config.yaml
n_layer: 11
d_model: 192
n_head: 3
n_kv_head: 3
head_dim: 64
d_mlp: 1152
vocab_size: 8192
activation: "gelu"
norm: "layernorm"
norm_place: "pre"
norm_eps: 1e-06
positions: "learned+rope"
rope_base: 10000.0
rope_fraction: 1.0
qk_norm: false
attn_scale: 0.125
bias: "none"
tie_embeddings: true
parallel_block: true
init: "uniform"
init_std_qkv: 0.02
init_std_o: 0.0
init_std_up: 0.02
init_std_down: 0.0
optimizer: "adamw"
lr: 0.00154
lr_mult_qkv: 0.4
beta1: 0.9
beta2: 0.98
lr_head: 0.00626
grad_clip: 1.0
warmup_steps: 261
schedule: "wsd"
decay_fraction: 0.68
decay_shape: "sqrt"
final_lr_fraction: 0.0
batch_tokens: 16384
seq_len: 256
doc_mask: false
train_tokens: 156000000
steps: 9522
dataset: "wikipedia_en"
Each number is 128 + 24 x the weight over its row's rms, rounded and kept within 0 to 255. Layers, rows and columns count from 0. Numbers have three digits each. The size before them is the row's rms in percent of the matrix's.

# up: layer 2 MLP up, 1152x192, rms 0.0898, rows 196-324, columns 48-95
# down: layer 2 MLP down (transposed), 1152x192, rms 0.0824, rows 196-323, columns 48-95
up196 090:155108151105150122123116125122117127124119145089077144111141087130140124143132117096189180150140109121164139118110071147147114147127103136198123
down196 089:132067153146149122124114098106129112166103131133085065132179123081149142157113165143106131103151108139078172154119132102148108114124134146080135
up197 095:156123125150103071098138124131198129093118127126128161120140103124178108113121134130094115130111117141128128132098147114139131129155130107115152
down197 089:168158120132142126127167135137111141166152148107150110098114183152153152147106154066105089076109120130153141137126118106165109116088069144096118
up198 125:124126103110123116108125121126145130145104164150066112148133138119116121135130114109179190147099100136166085129108141131142132140155119130114119
down198 114:115109131122109123197131166130142074123125108127158172111138150136127086147174114111103164148111158119165130101160169120097130147135089121118132
up199 096:136147148103090128083158136101147105128127161102090127163151135115178153182158152146156151112123092124126132127088121151113077112120121152113119
down199 094:114112100151112143098149117120133146126138115123139153127079136168131131115127168120160133099162133122149187138137155105098146121102098111150168
up200 096:093138106149055157141123110111129093116084156154111148152134144089151106120130134143151178178118098124124134113091123202126110133115137115145116
down200 096:153133082109129143149133134091133096106121099142143138125184116121123075132112139141132151162089169067098160127127135113126123155119101137113147
up201 106:154136128102123124107119118124137122107126174104119117134125103105129110129116149134155158158105137128144091100100122131156149145128081114130108
down201 105:135127177118098133151161116152070111121155119145119152130134101165150111150150207116128112118122104169134155079113141133123132105146135134127101
up202 104:140104134132135141150134110115115148085118126165103152123136128124166180107183135139144154128115057113138129159090074133100092130071124124108116
down202 103:139099090138164122103132124113138114128155120119133116142150147141148165139102135069123135103131122109146139096136128105144154108142135172094089
up203 105:064127146141077087151141133138133160128089120114112146107151126139170153127156155104125118127138120087118108128098148175128106117111123095180124
down203 097:147143108106118170133150117141146099124100105106075151125169134121126128142094192139105092183126153105163143079086106085093104063144132135102118
up204 091:120134123155088148166165104136144132127134117156119131124122131117148166130120108143168086097159112136145162127071077139087071130087116149097109
down204 090:137119150113143128076140157098150105094090118130120141122135116147140123111132123130135172110110153114146130128157164149131135147123134106162133
up205 099:117141091164110115142167119128107142117108093185108081090107133122125172137106103135151117070149123115109130182131146138113098149111102095140149
down205 090:117120148100129121137110152078138112107160191117108146113144120140111152070123163132110133156157155124131123097127117143139145084157134107113168
up206 110:076150137098112106095125095094168127115137182121121136138128120108177129185107138107130126161098110105152109124062124146139119116135118134156128
down206 104:135142131140105154129118133093139114092151116164118100136134154087139090163117126137132145105093161162155145138111148117166119126186114134139127
up207 096:078152103112114114128147117096101095099115118167136125119143126141092163152139132143120117107170121123080135128113152141096129157098125122125139
down207 093:157091145140132126108140123132136085107149120108113124154137115141141111149132081101110146169155142123119097098156168154116147095142127107116162
up208 118:079127123120111103149162113115150177120120136141144143116122143125138157125109121124091129122118094129141111110104129159120104129110119071125153
down208 112:111155118107099096126143135105124088164109169127129139165111067094148170121137100093154134160098186137108139088154142104140090135150155119143109
up209 102:121106137142142131125159128093160118124117134141071125119116147110143116176124135158168151140087060125171123128129108203116095138130082139126163
down209 094:149104099083120148132128087133124091141144140127129137124143162119099116121130158167116110106083134145104159131110147143123136144143154094121180
up210 086:089125098131119118164114081139115112106099132126151117134185147127155156138149144118167108153123125088146129131090130127105161170102142100119132
down210 115:108139136131106094125140095123138114107091149154178109129127146103126161123156153121147095135072146115141128120091075126142138201121117105148135
up211 105:103114103126099125114130126132123122117103132154123076146148108103108121134154149101153144152144124131134125144133129143143108138120070152144116
down211 100:119123140142067138068112166130129125143155123138138122129113153097154130149134099119129143107070137120100121128115161108112129161131139123089128
up212 097:127127136141107077191131096080107137148127123177126104181111200114197135154128140151166134091126131138159080145122100124146088143102082118112128
down212 089:125117119154120174096134142152114118123131157123142121071114089113136110143140142122125139115123122133137144101105177129131146153143129150148151
up213 098:134150074137104108103119131118134104129107158142120135153115124090112152152102109144137146167141141077083110117099153181125128121133118130162155
down213 092:117124101138137143108144104162143081153101135154148156102185116124126134161120119128142142187123171101132153066109201115111124103140152154149130
up214 098:135111117215113112128131130138145126142138123145151144159163149112175125142136122122139146114102101119153127125079115147125102123102119096090105
down214 094:159099098136111157122146154163129127102124113161103103121102132142082142135107139142140116140147182091124160146161135121116112070184116117164171
up215 084:146098151137156114132093132120139120081101139130118145154102139118148106083109140121093131134123101152157125149128101169128141172132135095131162
down215 078:132083104114128120101106120145136148160164110096119109111139088139122118138118130115132153115114153124148150137121159094171200083145137146149113
up216 110:097112127117091120125151122133137145120084106127110129096168102113142131136140161137127180119108095121157110154103143151141080135140073121136139
down216 114:157111155148112113123150125106144158100156158102072110123137159146139108127128108139109109126123107107161107090116136105104163115119093140114169
up217 104:083105095135115081153132107137146147128125133139081138142156140104166128112099101151144154114117115160160140105053119163155138132129102154176139
down217 097:136191102122180170118157124135120127097139103106133130134137124098103140135073098189125139112165142134094159149119108117114141130142109106148193
up218 097:158137092163125104098135129106124098101106094106140145109128143131130094122078141152103098090128144137149145127104108136120129184128144090143145
down218 096:154120127127099136154113083103096114121058100106163124117112135144094128148104145121176154157133124164114121136108116127108122116096141106111127
up219 103:129173135120096101147171114081143126125149165141150103159091187103164113149064113099138106117095089142111078153142097144116068114080125114108155
down219 091:128152140164145178121119189133146131160139121128136091135183071142133091149136174141091129110123133127100158162127152136127135116154140122142103
up220 103:146184148126096137117115120071144113118113163125142125132136125122123117136134146172110132152083092163148138125119147144117137130149143099133140
down220 096:142146162115131152109142144141139167139144127155115163176118150169154130132131166134130077104164178093114155150148119118140103153115097128090104
up221 129:126124131152125141085105109099128109117118151114101116159123109113127167116137116124107130171139101134131113095125120135142148145131133096137123
down221 122:099120155152135074136136121134139118190081101090110115114147103133102136124147125121143093144152108142114172168089153126126127147096103116151114
up222 095:122134113107108105131130121105141137094114147159110131154096127128199125138137086085124198111127065078139101149085119148113114133092101102149158
down222 096:143143091083126097109135104108143139075092144155128150122114124079111098118093121114089156160111126094142110094108128134130136182179114117152178
up223 084:128124087117096100119134084085137131107134134156146156164121135102196161130127126160107130119138088074160131116067093139148127153143120129120139
down223 114:119131124092127132136129112080148144105067127143130159146162114094140140146124111143104126135127138103173098120168050110134118198118125126133144
up224 095:135145124141105101115163104125136167126137128142159105139079153122151134126114133118113116099151146129079110185118122123140104123097116134132141
down224 089:124103157128155153146130108146132133167169123096126088172114122167155122124123102102101171116155080120103101139148139127127101089068152124121112
up225 100:092092107105130087076148128096145180092144135158133140139108165108142124148132112139093091114125118066118086194106134146128139120147120131132176
down225 092:164065155077136156133118160152181163149119117104160158099108102134136167113100082131092133119146103186137143113097112133104138108113138132148157
up226 091:085092131137120120121133126154153130121133147161050119163131127127133141134169114109151134147118123111120085156102132125156148134131107140120124
down226 086:143119122132106132140142129146117122146208114099134178100165133184147118113129147128152110074137108117125206108142130115103134083117131137103136
up227 115:123105095148107108126123086078148167104109128151105120176141162123125121115141126115123137155095098143104116119096110173183105133121097108159170
down227 105:155136126119127106054099135117140095154150121092153115104128087137137135133134131165155124135152108087158133147128207104092171125140120146098121
up228 108:132126070149146136133158108126122144128124180139117101132137126126142172107188151140161128142123083094153083153104070142131120127110144131151114
down228 107:128106107131151139131181113123142125108126136111119120135146097096131139133085136130104165106135103137097146081124098121162176114147149113111116
up229 102:113143084127092121085121101116149108127109138128167130138164143103147130133093109151145126143135114150147115100092118143089109154106143088096109
down229 093:179130109124120167101130147119119133106157128103160118109150160134119113132101108090128161156122100107089113138112119123118119098154126155136164
up230 111:169140092157129092132115093092112163110101159170138084162130177086139142132142161110121121082072098125129089124108112174153124138111114102079135
down230 111:079121126133117160116124115116084126121110132128143081130106124129124114116130123096107202162120088105159101132144149128139151141120090148163094
up231 113:090134110127142131111128125122173145078120108140132124190119116088113109097128100121113140143129116121125126145112103140140134141170130083164147
down231 113:156125164133132159152136122122157155143129117144154133144145150103109181165118127146130119103089120124101179167159105103134140086122184147095108
up232 097:101120150120130141133103101090146153054132145116103118157110134132150152124132093076153153145135110131131096146141104148185118136141068102134139
down232 094:113121113119128125153120123115145109110163114135121105133089136118149123136076080133124085129115129116139103144115118167103103129146092114126153
up233 104:123077067161109146081108127154170134139107155147107150126172107117173120106138095128139137151131120118163121110102123163146109139134137116106127
down233 096:133112135129137146086142142141168119114134121145143118143078118108150152106069116107125130128152145125128151125177138120132077128122120121161139
up234 078:120153096137104122082125114067123155070101152153136131151131121116142148101167114117119110160130102095155116111123110125154127144105117105142153
down234 084:126118118116114111117135093104143159090065135126142156142126147108159161106125115140110174137109123110149094113126106116144129234155134105130118
up235 093:152101071134092104142116077128145151070095139167138134151109125144145122118113154137111114156137092110127066149118114184172126184109099130153158
down235 100:110164128099133131115095092089141140102120105165116135122142139130135116111166130072145139114144168120176081128081090121130104169133132128136124
up236 098:122149120136113135056123136085131101083121113123144120115132142147124125152101098130070141137146133122104168138131126098128150158182147105087141
down236 097:173127100152141113162110075174137134141112125169137104136152093093107130153124129136125143129112162126140105098098097124142169151105106099083098
up237 096:125141151126161107141133104123150128128114123136128118158110108127128160167108156087104139157138145140111112137121113175150068147104152183149121
down237 092:128139138120076154156170131125136163170110138110121152103146137106137160139127112144141076127144114138101129150119163053121146135118146098102104
up238 096:095088131143085116111154104124107141111072089176114143117146130092154125133173126143156145102133129101133141159113144146102132159125138085135153
down238 091:189131105132141126145111102138133114124106137107098131119123114135112166164118124133114121187140145125136161105129168119133124141132131143095127
up239 101:101134110136110102112128111115134147085101124155123123115137112110162101142173110144132127111091104132127125125117148169126106133110123088146189
down239 088:151147108137115104135126162106155108119093136124103110124145148149083158144105098119119126132159113135065128152118126127145137156160107128088132
up240 103:127141140134092113101150130085128126122117111159087134133138148121127141150100145131188139129084094151148146141127130135126125136150126136131136
down240 106:119121113131087146164120112156113125145149165112109144110161140125098097090156141140134135168131144162104130112150079162105135134101134117134162
up241 103:170137090131130103123158123105142113127120149145116109164091207121134178123096116094168113105161104133082100161136085112155113142122094161116119
down241 108:125160154130127121104103136100173119152143151087134112170102100114109130135129107120066139108135133149126123164161080140110092102158150124087151
up242 096:126129140154107077164125086097101111091141107139140119176144205135224129122073137120125160112175126126115097150095074139120117125075090118148117
down242 087:111122128160142224112139144141092145125169099135135138097102120122086114128115140139126134098142120166106159166129156121128089126138118122090141
up243 098:137123105122078119162134092087126113110129142173098094113137153133153147141133151119153154127137115132132119114073125125140149137155128162097104
down243 094:147168120140181154121142126109124102140151131096107176083115124089134147144079145143134145144138150106119140137124124136143096103140140133102090
up244 096:140172096162088135126140123148155151119133141172085087127078150124155149157093126077150122126127095114140106113138108117126156132148126148099131
down244 086:125052148117162106102115135086159105156168116095097145132152123145155101161132130152190124122142138118120118096109105162109148129142142181114114
up245 099:125151105118076144149120122130195145100125135183142053142146170145141111130140130112146129124094087150094109145119109131108143140128143130105117
down245 092:126130111132092109106103093158175112138134160083121114120128161123135098127083127144167089146164142126100078150108169157117109085146171155134119
up246 111:109113133105089102104133109099148148099137131135174123123158143131183114141155142127111121164082088117129134166108113145135093127142150127116169
down246 103:122173121135123116131186160141130150182117125157120158088109105158117133120152123093118168139099111096136134166099123107134132105119112121077104
up247 101:140123108107129111115135102095146129130122165125108119097119130106110123146134126091164093131141111136119108119106125168121130140159135141176121
down247 103:149065169130080116119126153096094091103140142161142125108101104108120175126077137126108150138133124141133063096151146118134177139147101108144122
up248 111:132168129115099139130126083145141148133118117135114104203090136115135153112150159152169137153132123153117119136093124157131108134107107129194119
down248 108:110092101103105129109104141136091144125113126123152119113151142090089075197129100187141109126122100101128154119120126153104158200152150123104142
up249 107:156095125122118134080162134117138100131114146143111161145144112080123083121133134128148125098114104101151143157111094132138101146172147082104118
down249 104:168151156102114117136129123112157116133098138133147128157129166089118116113134120113111142098163113158161142160150122148172129148132147118118092
up250 101:113109066127135094121195118146145147147120122102114117131145100117113140166158150081125152133135114071154109124086134133138107137139111158142122
down250 101:150137132126162115155134111137144134152134131105164149138137084161207121098112162162114106143083148143107150110121134134148138144163142131169140
up251 105:146133127124137160111132125080137095129116165146093136154123136130161156139111146109168181131093070114139082124135120159098130157125110151102151
down251 104:126148106116134170125131133123138111139154126130147140131142151085092164136130117114130077164113162147139125105140129141113146113176166127121118
up252 104:128128129182111128145166114109105152088116117192149094129088194114127159170154164146130083097118092115113140170121120112101114158113115129101110
down252 101:120120129160127132101088167135144146100147108078113176131121136129142109134104148161145089122128114133155139096177160124095137140131131132154165
up253 107:123136113124107109131136118105157149074115142142113079141122164108116134166103137086164081169101100112104090143123110125103130142144110131156172
down253 105:115141111160135159103134198106130141115181141161075165135118153130124131127061147128134082155125141103149131099173126114096134143117157142159129
up254 101:145154138133119107127155098113115156118116119205149097150127186071167124136120148121140126075075104108083109118123107100163130159107081112099131
down254 101:130139176121151119115124150095144108134141116152102138137119121081133111103144161097141135114137115131116138101151131114125149122077147103107135
up255 113:163135131127093123082126123126169164090063128160148138146145138079136072122133132140084125102099100119133131122109128139113132145132132079081129
down255 139:111162136140118133119159155091111082126148142159131139120177167085115120115135127122124139141130090148176153173160140125106123180141148123075135
up256 106:131123084115131084131137111096116088138127148125127135126150123124107137137111113127127149128157132107137116099081125169123118121127110119141116
down256 098:134115130145135180071112144102147115130093143173095123134154144128134135106132150117150103108149178109134135113123174099137136113168143120135172
up257 074:130144113134097134131149116089137099088072151150112140146121174100165141124128136085132153163136111103124110166143075117090122164097116136113145
down257 080:137113126113124076138118079083147103103109125142104124158138121131150150123134167128099132122100112115128075154123105143139134182115141098109181
up258 093:124147078098116066123122119134166141061108168148142122108136145138130100160104108096104110155141126119107127094111139143167132143119137056144151
down258 092:150087149117137147166134134107112123132150117130126111137096068122094124133129104135144156145124146109164097104114168140108165144103146141136159
up259 096:156133090155116093089143107139161153129131175128128121156092148130135095161116094120119107136173140111099110098114144171142146143115117115128175
down259 093:169130102132145122128135183178097124096113150128104131095109095155120122128118145132104138113120097119103115088184161128105153168137145115110157
up260 091:091119129138089095109140090101124138115108124147132126185164148125181130099126156160140142148143113108141083144107113129137121156122124118150140
down260 111:103166133132105128102126104060096166117077126121146112110125145122117162163166143109117144123077145155136079148132095150122116174119137100165135
up261 099:123148147152144105152137114107140113083111159135100112100104154133129145132107123112154108144127071136101083104139134184114135129125102133168144
down261 099:142131129137103165101098127153102119169181167141107139154180120124138156132108151152128150120147176139124132120134156105146133094113135123141106
up262 104:127127113131118126098168113088120115141127167125115108190118169126137173116122138129166118170147107095131121139097125163122133135129118146144165
down262 101:148114125152119108104117107141137126091171140139132152127107143109165128138152129061144148104112103131127111142132113109181141111079104130100096
up263 100:141127097152143109143120143080120133119124134118133110155151166103122106171121132132113095163101143125110134175106151142132157136115118102111136
down263 097:102109194103156102131130130131130120158067136187179104093119150127112143121158092100158128118142129170155128090125137164146116144100103148160136
up264 110:154131126118121119107131117149168141135119128134062141196132114098133121085124126089171164161113109103143113118130091119158104137162138113136113
down264 106:136145113125119121130130160129104136083141116132184208112128117120118135140150099089100093105126140128155144120147169109181149153111195130122124
up265 100:106128111102073123117107119127137112149120152134099089148161176099127152120127182101178108173124113106089073144125127150132135140135097123142130
down265 111:136125158123112134130151128128135166076096151146124125166131122107103136104157091118163142150128121142099122125129114143141154119128120088145108
up266 096:080085106134128109100123105134145125146110133108119150097146090110129113137143106126161177147103114088125083121108130190134136126155129061121140
down266 098:110162143128095109138127118125166098158129087114115180123150120163108113089128130174099111116118076124092124149125113175128112122153165158118196
up267 104:083137123149123141108123114121118147066115157121133090107130135136121125131138141098159137160097100088130105114137133148131121127123115099157124
down267 098:127099162118147100130171130154155099108122142123139121119113108123118171148168117082138138142130118140089095113140154113174152142103152134140143
up268 109:108117116171115095069100136148110135120110124118143109123149105130122093135150119125093105134139145088148135122110139120153141160161144104119123
down268 098:144129127111168130208101146102136142149140078130099096153110139107110133142139088148128165119154116134122153145139105159127115118135112147122123
up269 102:133137112111138095138175099115104101130125132128146114103137135134098181150117171115157135067117126074089104133109132123124138138150116139110142
down269 097:155154134123152139174125166095145092136133108121126162075125130117110085114141116146104127163105168112101150091154145111132143140115134130157128
up270 101:145170129168100127120101118121143145113122135108097116142077128117128122127133131113132146170114127141117065105156129147126133124118084140189145
down270 094:167145137114182109130117154075137120142141117139139134084136115114117133117102105121153117168175174116157124114171183138129129101110137117093108
up271 094:114124124120099126133111139122155129083118130127152145138138133121154154112163152116079111124145134095074117221132129108157138113101107144143180
down271 086:160109113143179114130115126136117141148096144139092117163091144103118108148119127149108166116121111188131124129126126107124127096132162106115120
up272 101:144118148138115130155122122105127147121129085140105085172132159148108180112160144136162110114142098122108160114117124154113104144085072128148122
down272 102:128121094149104083112116151150137135158139135132139190121133146144138094120099110125108150135118119094161122153066118153141136146134156137124114
up273 098:092159092175123108087162137106144166104138139129129101126103164093125174166121084119103142138075113118108128136138096135143125112170113101145191
down273 091:138131166126107140117122109119143100144115135123097161115128135166129139105120137116096135106162080157193158120098166110139114040172109130119084
up274 099:117141094118080136107132132112114137128104156135131128115138123137098160113151129115163147157115128135090118109091153168121147132155118132171154
down274 094:132122114119119133096159137131156099155130091171140145134149091139124107145097124135113107145125130129115123104105181131095148130174165114160138
up275 100:106108105139106104097161143122163145095120152117079168147125108120148152101086110113116138139149117113148137124094127120145142125144100152129136
down275 097:115131130131088107142127156138096154137132112162113146155154129132148125111107166136149101096146133099117149130119152149147112156103121123170131
up276 098:068101111125133136181152100135168163085078106141143111135131112129118176113153112101119134151155120113130146130144117105131107168118121136180149
down276 094:161096135130161112163178142114113132127084117115124133099158142130142119140156136128108103135111122159122131142167177126155102148107107102108151
up277 104:124143105131098110115142110127111173108116171144126174122108151117169125120174132132150114113110091131124091139133132204122125144109105115134147
down277 108:128144110111130120142169126140120129150117066147116123100147151137158124121119115156179137156132144119142123147173121139138132098128139126139159
up278 100:137134110152129126112144117142176156123113158136107131173122160136122112122156128101155141141117084122126092137125124112098127139130103103084130
down278 106:139136147113115128138137128117169131123116096119139176110115126176150132111166123115136112122122149092143142118141143124128080101117109149143157
up279 096:109155116149113100089144112140133118117124154149094139139118161101123129130133120099160111132096105106104089149126092138104111124122140111134151
down279 082:123166088139145161124126120140132146130138126114129131135142107138108081123126133157107094101111124129157158110105124130105095186162150121090113
up280 104:130124088104101119147121091085114108095118156122138102132154155096134191144153159091171169118156088089113104117119114150117124139126117130122116
down280 103:107130142139132142138192147118178154123133123097118110123152105124137150143135140145101140130063121110151134109115159119125160171169100169116169
up281 089:109111103083115111116139083089144164116113098153116112141147130126136130109127123148122179109125091088156109150101119151112114158169097094159149
down281 113:092131121100132138168151090080123148130083151136112126144143152107125120151129137150113146148102117122140095109139101155145130203115077112167110
up282 106:143129105103104154132113089116124154092108171148146133127137131099128142124133110112151127148115084107118109115119127143156101140122115145121144
down282 098:137135104133175093120106110146129110132088118127132135140114137116116177110122107120139156093151183160128163127102145081092116121110128126097095
up283 103:157149100150107138093106138124138121081120125154096097150088150108131136141136089130106127115163110076128160132125133123107126158154144116097108
down283 104:120136111117114128130064121133129140113083101125112127104163126108109086133120145131116107116118095080136154126123102095123138155161114068138117
up284 105:156156091186088132070135124115123125094141196122118106117122139085145111142155095123136138134085126122122124106127129171130125126137111137114170
down284 097:140127138126173106126176123160144111156089128117153141154138093122152088115086130128162096103138153109148119118149107122151135103107098148154105
up285 101:129150118106116118081081109087145129087133123119147112192153123145146120098122175132104135144152123124099098134111113137138116136139082118165124
down285 095:156151126128136113120112138082106111138129099105097173136095111173118124074119120114149097116157141118148127137118123137113119148127128140130101
up286 079:124143086127100109130088091091123145083111119154176143130151131118147136118112121146088113133120114085153126139112128151120113135083113115125172
down286 094:128163106119114092129140073051126155087110138157125124131145135113108094131134150164092095111086121105132121126136106135149142198134101110149167
up287 107:120114130134108091093131104103117148104120143169171138126154160096161125099144133109148118114119117132140092135125091179115147142106116056131147
down287 110:103121118130127121150111167112156139110101099110122146094137154116136122140163118129156147108150149124095084143173155123093138109102107154111114
up288 106:155143119136137087147155121120120201137112108133128129142116124115116138145143109123154113073094126128141118152121086173154097140118100132124145
down288 103:118144140104160161153078093104145147121136117134130135139128068104105133122095142133099131120194159144128148135162137104160120104156142069110121
up289 098:090129159157156101088147103090101142105112131155154088137130188099121158134150135101124133142134126112098081176132108148104161139134098118110117
down289 109:137087117111118161159100157105148138090139155128144101153164113058111147162147157113146171145164117109101108089134117115131137130137087105115118
up290 108:163127068152138095114132133091126137145122144139116142139140138100105117178108134132127127123139148113152123154101123161119124144162135106104153
down290 112:133123127102148091142138175119141131144134089165154113114098133137109177143111089151166144095075135140144144135150142106138072140097152122129185
up291 105:094095100117132127106125110107104142080128153111127140097117119088125129152129125134114128156105127090100101152127140202143132116148138133150176
down291 099:125178116122145141161152128125125124150123162100102126152137113134128123113118134124106164115122091146141117149147103100145107123097150145143094
up292 113:129120120097107076084120104110153114107116170119142133141157111098164112132118133094100139137129110131130125122103094129133121135146174126143112
down292 112:090142163083125120114168147125124147118156134173150142125119144127103122137110180121122137074106132104140143127141162122162087125129073133130157
up293 098:147163098161108137110100118121124122105134137155130102138105150153097111125104128160124100128128093144098084103115161158091139151109073100168141
down293 090:131099126135129156151140147109111120124143135155155148169117139159116159111138148114140149124149128125157165140078149130126056087076137127120130
up294 104:072146124104101098087128107108128113132130138173155133163103114113163113133130123152153129149074120103109065123112138140117104130099107140138168
down294 094:121120163143166123126144159108168144124080129151165105096146150114119085124165107121092127138120123176119106154133120122186141111145073082189147
up295 075:134123130125118127159115094135147116107075148155109123132127102083175144155131125085151194131115118096163093132067109142125127162091109152122132
down295 092:155125099147121135144139081087128138085112185140167149144108142111184140127118123091175187103107129116164085106095082119154127177126080155148147
up296 079:118126082126123116103129104104148148084109168165106134148137141043147151126142122096121128116090088099130104150092074140160155166142108132125161
down296 093:117112110130098090102134109114152165069107155137144146140128139106139096114116096126111154169081116124161069166131099173151099175161145137130110
up297 103:114088095111091145100120135126106172083088152131131092127150166074108128151199097104147172145119094130112129118130105138146145144151156108125126
down297 099:105122134120145126152177154160110144126106181091155157175152100106153113102111146127112102109114111115131113134140135104118112115140128093114145
up298 110:116108147137107134135134103124115136089113131146169115151157165136156115147172113152164088096104116108134104171124095127089121146106137064083146
down298 112:135122098129099139152123137138130132142187104079148149127103136125125125139075143149142140098116102111159103117145106127102097111141121119131062
up299 118:125119101125103100084162129106137161123095132141135131124137134101133076139145137094117145105101104110108086171130109143134127138155109102085114
down299 121:122144172112111130176138152124100128137137135153150106156168165165103127162163131117153111124170131170123101127145171114083099153119114102150132
up300 092:129124147144097137127115112095122136078117139122163126108166118104120115167157142144109136135079107120100093121108137139112121119136114078148164
down300 098:131094152116132173139141190110123125175139113153133198186110134143100161128094118119123128124139131127149140119167113100119135116111137131134135
up301 090:166115138159074144151075105158142137124114130165116097158136136113152129110096156149154140126133121137115095112088108134126132134110110130119100
down301 085:118118075118122140092151163106102118100103126148151115125121139133084092189149113135112123146149131124119184151116106155107155124129153112143150
up302 094:130107110173129120111095108116122104097121150162124145179119127050115139128117107106124147161137117103134108140096109178118163157162126092140143
down302 085:122154145131145127117141122136148110130090107091153099160133116100084150128151168130115096150127121139135153128158101146155131118098125123115061
up303 075:156140126135107070144135105068133160107107089156111122156123123125163154147129125130123184082096089103142103144098044153139109148129106102117177
down303 090:159147114100149113129147075055108145117095135146132133136090136123148141132135149131112151121111164159167120120140098149140100223138092148107118
up304 108:143128151121119105099138107065142123097092139109149107170153143074107118185134147154100140140149136151120150140124116142096115155157141129119135
down304 119:164148152137134146107092135118166130141122134114108120106090091106123150119121182151118134093174094132124117110112178145088109207111113094128143
up305 104:146145118124109130115114136125141117116128192136147112110135137120145092156144128146119129146106122121131136108088142204133135119120122138140142
down305 101:151147135110139143144128133135129168109137132097113115157164134155143107167104077155116083170121155135110120142115122105110129130093142122100133
up306 100:145141128099138142124151113078107169115121150125102141118102134089176110118115114123144180146087089121155120127137093156120138138156095138179157
down306 104:131096124106104128141125100116106148114100142145093157122130121099152134107138138132137095117143144156123103157145147153121134160126149100167118
up307 136:159162094151119104084148116125165148106089146143097121140129145070129122146122084083117129153094109133137134147111118136170138133155125109135154
down307 133:099143144126172127146144132107086107152092161104111117138108158151090173105151139100115135122167133170078130126159132072145122140098130150096098
up308 139:160140127156101131111110129129144161075118140156110085179112144107147123116138115130142142145126124142139099138138091131178142140123058120135146
down308 165:138111138095102072117136136112159140127105130136126117088145171135202102121146128132168118114141114111122084153136099191112136104079125115168135
up309 088:160153061155084108092154129135171145092106148156112080129130156111111112144129097095132135170138138153087125085116148139128133132134112086119176
down309 083:147106135130132143144125174121104126146122139127132147100119105108100122122095143164117110116154097124163115126174136109098203166116161102137134
up310 101:164119074134141088096121104142118130118083152136134107221127108131121119102116138127129127190122132116130114124127121148168126191125137134156156
down310 090:170153135117145126093155140129172119130130160135152125122103129144126147095096153130137119102086128132131175117135162083097154182172153117146145
up311 103:094117125147141087135139112094116136132135159138123146145150137133143148139141091094125131122144115143129116094133111158132120125162116066128124
down311 101:114141143133147111139103126109157139113105141154120129130109111124118110097168125096137119130136128158134157111137095117182141148152158146115110
up312 087:142143080107110129125129096108140144072124122137138099143135207089120194111136144139148117119124097126099138144095092138127140141129113111140120
down312 082:126121097107134165093118150113126166143095136128156137176112153101102102119123122146157106142146133179127116146128143124088138124126174114115105
up313 085:139124088156141117156104079087136129112134121148134151139118115162112136095118131152107173132143111126118163122119134151094118140125097168142124
down313 081:148129096144131187138115104107163129139131132172138123098114124119139130080125132171116118120116133157092152100131111069134127157149137147119130
up314 112:134096085117136136123137121115153118132124151170125136155113105104138184137147114154108197153117131069130128113101134127168094132113115142132132
down314 101:178117138167129113141122121147120157169169142113108142121124120115138149097109203176133087106110120122138113150113154163119134120110143094121170
up315 136:098127121107104146099100127082137093089109145136086153167111117148126155101159108146150154177157109114141109136125135146178111155135146131150135
down315 137:139121161141157087135164093147141132167164117090071112153110131160120120123112148102111126117129110176142132139133141167096099120118094082135091
up316 102:141125121139114105145136106072141095120111152139101129154153190095123131170098115152134115136119097133171111101111133189069109141127136098109149
down316 101:123131125126094157136128168128145110131149117089153154127149100168141115119105158159125108136152154169080124127149143075142126147125153089140079
up317 092:153111087108130150136131122133097184104135159118126096098114117149100111147152090136155110122101103095098133124085146189123112114133137114123152
down317 088:119128111152093125102133131105102129127183093125130149139135172117113115103127134138180151156128128123130100143124130134148124098119137136131151
up318 092:112148109115108123133135122114143187075094142213100120116096143098149143123147111123130150124113091133126125132114130167138137135107083086166156
down318 100:113164129117153125161147159095161098118094110100103123162120161124135150125112117135094104128157116155086139188143120079148134120121094137133145
up319 117:157129140125145115140126082030165111114128161125108114178107162082128168133094110115112165169153101157112136117118127150139119127155109121153130
down319 129:101098141111096108150184115136103125129093131137120139125110072137112119141148120176152149148133144099124116131110133141107125182130117103150145
up320 114:138119108148129154084140124079132159136124146152111132195123140102132139107125140176118143169087099109159103164136131152131125140130092127136188
down320 114:118124099139160140109113162124120115157133101111167124175173105125112159119127146085139115090109118071099090157129178100108115165153114155183099
up321 105:074093125112121073147162075134136133126130126144141141145123140129162159141149117076162143093137125094119081127087104154129118140114110143130134
down321 094:109154106118095100132119122198106151117115133106154123131141139130107098139147158112128110127131156130111124057124170162137138148102174153085132
up322 084:120137102135094079091136079091135139094113128147124151170102135128180156144137080127108120141140095101156091151083104150156105153146098138162131
down322 115:118146135091132128139135102063146134110084148117116190124131127121130137144147138118125148144109118118139089116154055132141106193138126146137141
up323 099:145094115142107084129123110125146144141136115143142146131141136159188138112130135131119155125123093120115085157096108137161090128119110122127115
down323 094:183134143120148156130123171153109085133200110125131157141108122139150099131113125159138077144114139123099175109154106101154118098133093144158124
up324 098:115121109107058118127114112113144131090140150146106105103126159136179122136107112097160118088126063098140095144091089144108129128136121104130177